config = dict(
    n_layer=13,
    d_model=192,
    n_head=6,
    n_kv_head=2,
    head_dim=32,
    d_mlp=448,
    vocab_size=1024,
    activation='swiglu',
    norm='layernorm',
    norm_place='pre',
    norm_eps=1e-05,
    positions='rope',
    rope_base=10000.0,
    rope_fraction=1.0,
    qk_norm=True,
    attn_scale=0.177,
    bias='none',
    tie_embeddings=False,
    parallel_block=False,
    init='uniform',
    init_std_qkv=0.0264,
    init_std_o=0.00517,
    init_std_up=0.0264,
    init_std_down=0.00339,
    optimizer='muon_variant',
    lr=0.0118,
    beta1=0.95,
    weight_decay=0.015,
    lr_head=0.0143,
    warmup_steps=0,
    schedule='cos',
    final_lr_fraction=0.0,
    batch_tokens=32768,
    seq_len=512,
    doc_mask=True,
    z_loss=1e-05,
    train_tokens=301700000,
    steps=9208,
    dataset='wikipedia_en',
)
Each number is 128 + 24 x the weight over its row's rms, rounded and kept within 0 to 255. Layers, rows and columns count from 0. The size above them is the row's rms in percent of the matrix's.

# layer 2 attention output (transposed), 192x192, rms 0.235, rows 10-17,42-49,73-81, columns 0-95
size [108 111 109 108 103 105 111 117 114 111 104 108 103 120 101 105 104  97 109  95  90  99  95 102  96]
[[112 108  90  86 131 120 130 124 152 158 113 109  82 103 129 136 137 113  52 116 141 179 114 110  86 159 151 125 134 180 130 142 138 117 145  89 122 125 133 169 108 142 119 136 143 139 134 177  93 158 160 124 110 110  82 121 112 162 145 133 122 134 132 139 147 166 131 131 127 100 101 153  95 158 118 101 117 136 120 106 155  67 137 109 145 106  85  92 106 104 124 130 144  99 115 130]
 [115  99 137 113 154  90 138 134 130 101 121 143 155 106  80 124  95 141 105 114 134 129 168 113 116 128  79 134 128 129 137 112  94 108 144 191 159  87 134 135 129 132 137 119 126 123 153 171  95 132 121 153 145 145  83 118 142 135 145 142 142 166 185 109 147 175 120 167 145 115 175 170 130  89  94 145 129 108  99  87 119 114 139 133 111 147 111 137 148 111  93 131 137 146 158  94]
 [147 132  92 142 142 166 108 146 135 128 113 119  99 123  91 155 151  88 122  73 102 159 170 133  99 145 133 145 128 103 121 164 131 110 144  99 143 128 169 153 123 159 131 101 138 116 122 114 114  98 125  79  97 108 111 128 127 126 103 127 120 142 143  99 121 128 182 125 109 162 133 123 132 129  92 117 127 111 106 123 131 151  96 149 132 161 153 146 128 122 110 137 164 157 124 148]
 [145 100 176  96  98 166 120 145 126  89 142 111 127 163  94 121 134 141 115 114 135 120 167 145 149  66 168 141 148 153 130 121 157 176 161 120 153 160 139 119 124 162 129 103 151 147 174 154 121 115 124 121 143 132 142 105  88 172 171  92 119 151 138 138 107 113 167  95 143 105  94 123 102 127 112 144 126 134 113 123 123 157 136 111 154  96 105 136 118 102 138 127  92 106 111 119]
 [ 93 183 164 119 102 124 128 122 110  86 134 107 131 129 127 127 114 107 162  96 121 115 184 141 147 106 139 138 145 164 105 114 123 121 113 128 150 168 144 156 110 121 139 136  86 102 158 177 117 138 162 142 153 137 157 159 148  99 195 149  99 165 133 108 111 153 111 159 142 118 121 121 139  95 133 157 152 115 137 161 125 152 116 109  72 160 125 110 142 123 142 118  80 103 112 145]
 [107 136 113 109 113 126 126 145 140 163 164 110 127 125  93  91 174 163 127 129 117 105  85 132 101 124 163 163 117 111  78 146  79 132 149  60 123 174 118 107 119 152 134 141 149 121 127 157 121 125 150 123 131 114 122 129 113 160 105 105 113 171  56 126 132 115 114  93 146  83 136 141 107 120  71 102 177 110 124 112 158 131  97 148 126 122  97 104 114 121 145 101 140 145 140 134]
 [152  86  89 106 113 119 131 139 115 124 136 137 162 109  90  99 108 134 135 102 182 141  75 145 133 135 120 110 114 131 155 129 146 143 114 145 119 140  83 158 139 107 141 138 140 109  95  84 103 134 121  91 152 132 137 150  98 123 135 119 145  93 165 143 126 152  91 160 156 125 132 117 128 128 104 121 104 127 127 132 143 165 145 121 132 109  86 135 163 122 137  90 127 149 167 145]
 [129 124 131 207 127  89 103 135 145 122  96 101 105 100 144 146 154 110 130 173 126  90 131 102 136 123 146 127 129 133 123 124 133 106 127 104 117 135 101  95 120 122 135 147 138 145 114 127  99 127  97  86 118 117 157 161  98  85 130  99 176 138 157  91  66 174 135 106 134 114 142 114  99 144 114 111 116 165 164 114 145 166 141 152 150 106  92 117 117 124 144 134 153 173 125  98]
 [153 132 119 105 118 147 177 136  77 124 151 124 115 141  87 156 135  99 114 159 111  75 133 130  99  94 148 117 100 107 119 138 170 139 125  99 135 120 124 131 136 156 124 115 192 150 140  98 176 126 139 137 144 176  98 179 116 155 127 124 138 112  97 173 177 153 136 127 115 127 130 114 151 138 167 131 142 137 115 153  84 165 112 140 137 107 115 145 114 145 151 142 128 124 154 140]
 [133  98 130  93 163 129 128 158 143 175  97 172 103 124 129 113 130 124 152  99 115 154 150 147 139 117 166 130 117 121  98 204 118 131 102 129 106 144 144 126 147 144 163 132 144 124  93 123 121 106 161 159 112 132 150 107 172  82  89 146 116 164 121 147 150 102 140 137 128 136 129 103  90 145  95 116 165 136 101 183 109  87 129 110 126 123 161 115 149 147 154 133  99 123 123 115]
 [115 116 173 107 101 121 154 129  83 118 154 152  96 146 136 146 151 129 105 123  87 153 103 137 152 147 144 117 148 112 124  80 102 129 122 154 125  88 109 121 159 181 111  90 158 116 104 108 134 116 111 130 105 127 129 123 140 114 146  99 137 142 141 153 122  86  81 151 158 144 181  93  90 168 196 146 147 135 184 128 145 127 125 123 125  94 141 126 143 144 160 137 118 140  97 157]
 [124  91 143 107 132 100  94 115  74 110 144 127 105 126  96 127 111 123 152 133 119 141 132 104 134 125  93 105 135 134  65  93 113 138 163  98 120 146 128 126 180 115 121 150 125 125  56 158 129 151 106 177 119 118 148 127 133 139 153 130 192 126 131  86 129 106 149 113 116 123 129 126 135 160 108 118 130  90 106 100 110 127 134 142 150 114 146 107 187 150 135 121 142 109 139 107]
 [120 117  75 109 146 121 132 119 145 149 104 151 146 136 160 148 135 129 150 126 141 136 126 143 133 131  82 153 117  82 156 133  97 108 161 125 123 125 134 112 142 137 146 125 102 148 172 126 116  79  62 171 164 109 120 108 160  94 106  81 135 139 146 137 132 130 108  73 154 140 114 127  81 115 122  89 148  96 109 139 142 107 116 141 129 101 158 132 138 141 185 168 159 103 138 104]
 [154 107 156 161 113 143 107 108 132 114 106 113 107 134 143 147  81 129 151 136 153 145 113 132 143 151 100 125 148 157 138 188 174 147 133 172 165  78 107 148 137 156 158 179 147 119 111 131 134 108 139 154 135 149 143 125 130 116  99 128 146 133 150 128 134 108 145 144 134 148 132 113 102  91 138 136 127  85 162 126 155 104 153  92 136  81 125 141 136 110 189 123 112  75 138 145]
 [ 98 155 144 125 119 105 114 119  91 149 126 147 122 173 115 115 142 115 135 149 122 117 108 120 128 159 134 121 139 139 156 113 121 122 107 116 135 110 144 130 111 119 151 145  97 127 143 163 110 112 121 161 118 153 102 138 111 139  92 174 133 147 143 156 138 122 177  81 114 151 132 134 114  92 146 126 172 146 146 137 131 105  92 123 167 100 128 181 102 194 143 140 118 169 147 168]
 [190 118  83 103 118 138 112 129 112 111 144 179 168  80 134 102 132 104 158 139 126 138 117 170 135 106 154 158 124 149 131 148 138 163 130  64 191 161 106 153 118 130 112 123 127 136 133 131 135 154 136 163 144 108 100 119 137 136 108  68 135  97 128 109 127 178 125 129 113 134 173 121 147 127 166  93 133 113 149 130 116 102 137 189 152 103 100 156 114 107 139 102 126 129 102 111]
 [144 124 116 127 122 136 150 109 143  90  93  77 170 143 116 141 124 132 169 148 128 163 142 130 108 111 180 126 133 175 136 104 165 145 165  95 164 135 139  98 106 185 124 132 135 123 114 123 125 113 124 117 152 103 140 123 115 138 128 107 127 105 150 175 127 140 114 145 117 114 159 142 125 101 122 110 145 146 108 147 119 135 104 141 135 131 124 107 152 115 120  92 130  67 133 172]
 [140 171 137 145 112 120 148 147 136 138 122 126 106 129 153 169 134 133 147 130 133 147 157 119 137 155 146 153 120 116 135 123 137 116 142 137 110 100 138 117 159 116 176 119 100 117 130 134 126 119  88 139 148 119 201 114 139 118 107 137 123 129 165 158 113 110  67 124 176 129 149 139 153  81 122 193 152  88 113 153 153 130  98 129  66 126  94 120 148 126  89  91  59 143 130 106]
 [172 180 130 152  81 131 144 114 126 114 153 118 131 132 171 109 171 156 136 102 121 151  77 156 140 115 105 114 107 163 149 130 120 125 168  95 132 111 122 118 122 123 113 124 152 146  89  67 103 157 118 135 103 170 149 119 129 155 127  80 124 135  81  96 128 140 162 151 139  91 113 130  84 109 147 135 104  86 150 134 109 132 123 144 133 143 102 156 124  89 135 104 133 128 131  92]
 [ 95 120 127 111 121  92 130 130 144  93 122 106 158 109 139  97 136 151 167 158 135 103 105 137  93 100 120 143 109 167 142 147 136 129 130 125 120  90 111 133 111 165 143 157 119 155 110 101 143 154 135 154 164 121  97 108 172 132 127 153 130 119  97 175 153 160 139 120 144 112  90 126 127 146 112  86 137 176 105  92  99  91 129 102 113  86 134 134 124 139  84 113 135  65 167  77]
 [125  80 132 109 107 118 153 137 110 102  96 101 134 156 133 113 124 138 123 141  94 159 118 112 122 131 129 123 126 143 124 148 114  94 133 131 139 132 108 169 129 157 134 126 107  97 107 139 162  97 127  96 126 131  95 113 125 113  77 165  73 115 117 144 126 145 142 118  97 140 121 168 144 161 145 120 158 140 175 132 135 149 122 122 124 132 127 135  99 133 119 151 168 144 127 147]
 [139 105 162 141 133 140  92 134 128 125  95 110 113 122 105 129 160 163 155 147 100 140 111  81  89 150 120 132 112 156 110 158 148 135 129 136  98 121 116 121 110 126 131 129 115 118 130 155 166  78 136 109 124 149 101 104 128 163 146 158 135 166 110 107 107 204 160 132  89 121 125 103 125 101  93 151  71 140 127 126 178 124 189 122 106 158 121  96 177 142 120 121 134 150 120 157]
 [125 161  91 129 125 102 171 110 119 155 150 134 141 118 145 119 112 112 103 137 132 119 153 140 106 112  98 170 107 116 102  94 116  50 122 127 126 140 117 122 134 114  81 139 116 124 114  80 104 125  71 152 136 167 127 170 149 132 205 140 122  78 173 140 127 148 117 101 131 104 138 130 125 145 106 118 120 113 116 161 126 150 127 133 174 108 136 119 165 129  75 133 105 131 123 119]
 [154 124 171 137 120 110 122 129 125 133 108 142 129 147 109  92 153 121 114  97 119 127 155 145 106 115 145 118 133 132 113 174 131 152 139 172 157 140 126 129 139 134 149 147 117 164 126 133 126 117 131 123  99 145 151 111 109 124 121 139 136 140 184 134 133 139  92  85 109 114 120 114 136 124 130 120 113 133 151 114 145 112 106 148 131 119 153  75 171  63 119 163 147 109 107 129]
 [ 90 128 127 134 150 143 148 112 113 117 110  97 136 167  95 135  85 160 165  92 117  64 148 138  72 121 121 117 114 147 102 109 124 116 125 194 128 123 172 139 152 101 146 109 118 115 151 122 184 152 146 185 140 119 120 122 145 156 154 119 165 101 158 159 195  97 131 131 125 114 128 145 112 139 114 129 135 110 144 145 154 124 106 109 133 127 147  93 170 134 156 113 151 109  96 148]]
# layer 2 attention value, 64x192, rms 0.141, rows 10-17, columns 0-95
size [103 101  97  95  97  99 102 105]
[[135 104 114 147  99 152 146 119 157 127 137 138  91 134 131  79  95 107 130 108 135 107 157 111 167  88  89 140 134 105 117 104 109 131 132 120 130 133 106 114  98 134 122 143  87  94 133 153 117  89 132 108 133 132  69 127 186 135 129 124 178 175 140 143 132 114 182 126 140 128 143 147 145 120 116  94 126 116 117 125 121  97 179 104 105 132  97 138 130 169 156 156 164 137 171 126]
 [132 156 126 111 125 126 158 114 115 154 174  96 128 121 100  91 131 155 126 116 109 119 128 137  88 134 147 143 140 156 153  72 123 111 124  64 107 113 127 174 114 131 114 152 172 143 129 147 133 103 112 106 155 158 137 119 126  65 117 110 105  96 132  93 115 141  93 136 123 162 137 133 169 129 108  83 133 125 108 122 129 142 100 110 134 115  67 128 113 101 177 172  68 112 139 127]
 [137 140 157 111 107 142 137 124 144  99 157  82 150 116 114 108 124 119 138 144 124 119 194 149 133 158 127 102  86 141 176 136 132 126  98  80 153 146 103 133  67 128 134 109 148 110 113 140 112 120  87 138 152 177 107 162 124 128 119 147 108 149 165 151 111 113  90  96 140 122 149 123 101 112 151  75 151 147 133 145  86 121 136 169 139 136 140  97 138 113 133 143 126 171 158 122]
 [175 124 124 155 137 116 136 160 112 101 186 136 149 120 124  99 105  93 144 177 136 104 110 137 118 129 150 108 138 132 109 139 200 151 110 154 101 122 149 142  98 139 116 113 134 141 117 130  84  84 162  82 126 121 106 100 139 108 128 111 125 154 125 151 130 102 126 155 163 129 128 118 123  90 125 131 141 104 142 138 113 106 105 163  79 137 130 128 103 100 120 147 101  92 107  91]
 [ 96 126 118 132 129 136 135 115  93  96 107 133 147 134 125 141 131 124  99 157 139  73 100 116 150 104 158 142  87 108 120 107 113 100 148 119 140 152 128 160 153 109 125 160 126 103 151 118 133 177 138 133  87 159 124 121 118  82  93 147 124  88 134 120 109 142 135 133 123 156 157 116 156  79 160 143 128 141  67 108 143 153  96 118 177 117 115  94 127 124 100  99  79 159 114 138]
 [174 116  79 174 113 122 147 153 153  81 127 115 153 137 130  69 111 147  99 160 152 125 133 147 134 146 159 126 123 136 116 115 122 143 156 112 140 128 120 112 125 147 153 124 133 104 154 142 156 122 139 118  73 180 118 145 143 128 189 148 138 135  89 129  71 139 141 142 163 122 133 121 105 140 157 131 121 103 131 102 100  90 139 145 173 125 114 156 149 109 125  75 103 178 142 146]
 [123 131 151 137 170 145 136  99 141 124  82  92  67  77 119 101 113 146 145  94 193  91 155 134 185 159 146 136 108  98 100 142 104 142 134 121 112 128 126 133 140 161 131 157 154 145 116 126 132 120 136 119 164 127 145 120 143 127 140  96 104 128  54 142 118 137 139 151 151 128 115 129 141 156  92 169 153 119 100 116 109 138 106 123 103 145 101 149 105 125 135 148 134 149 205 135]
 [124 132 145 110 141  90 123 127 129 184 124 124 102 138 115 126 100 151 108 126 152 150 118 109 150 137 116 108 113 133 120  96 138 139 143 136 116  99 135  93  96 122 147 121 143 151 152 109  96  98  97 109 144  96 169 140 154 162 116 180 150 120 107 144 114 123 130 126 149 122 108 111 108 130 145 131 140 112 165 146 138 121 118  66 122 151 146 120 155 159 103 124 149 118 121 146]]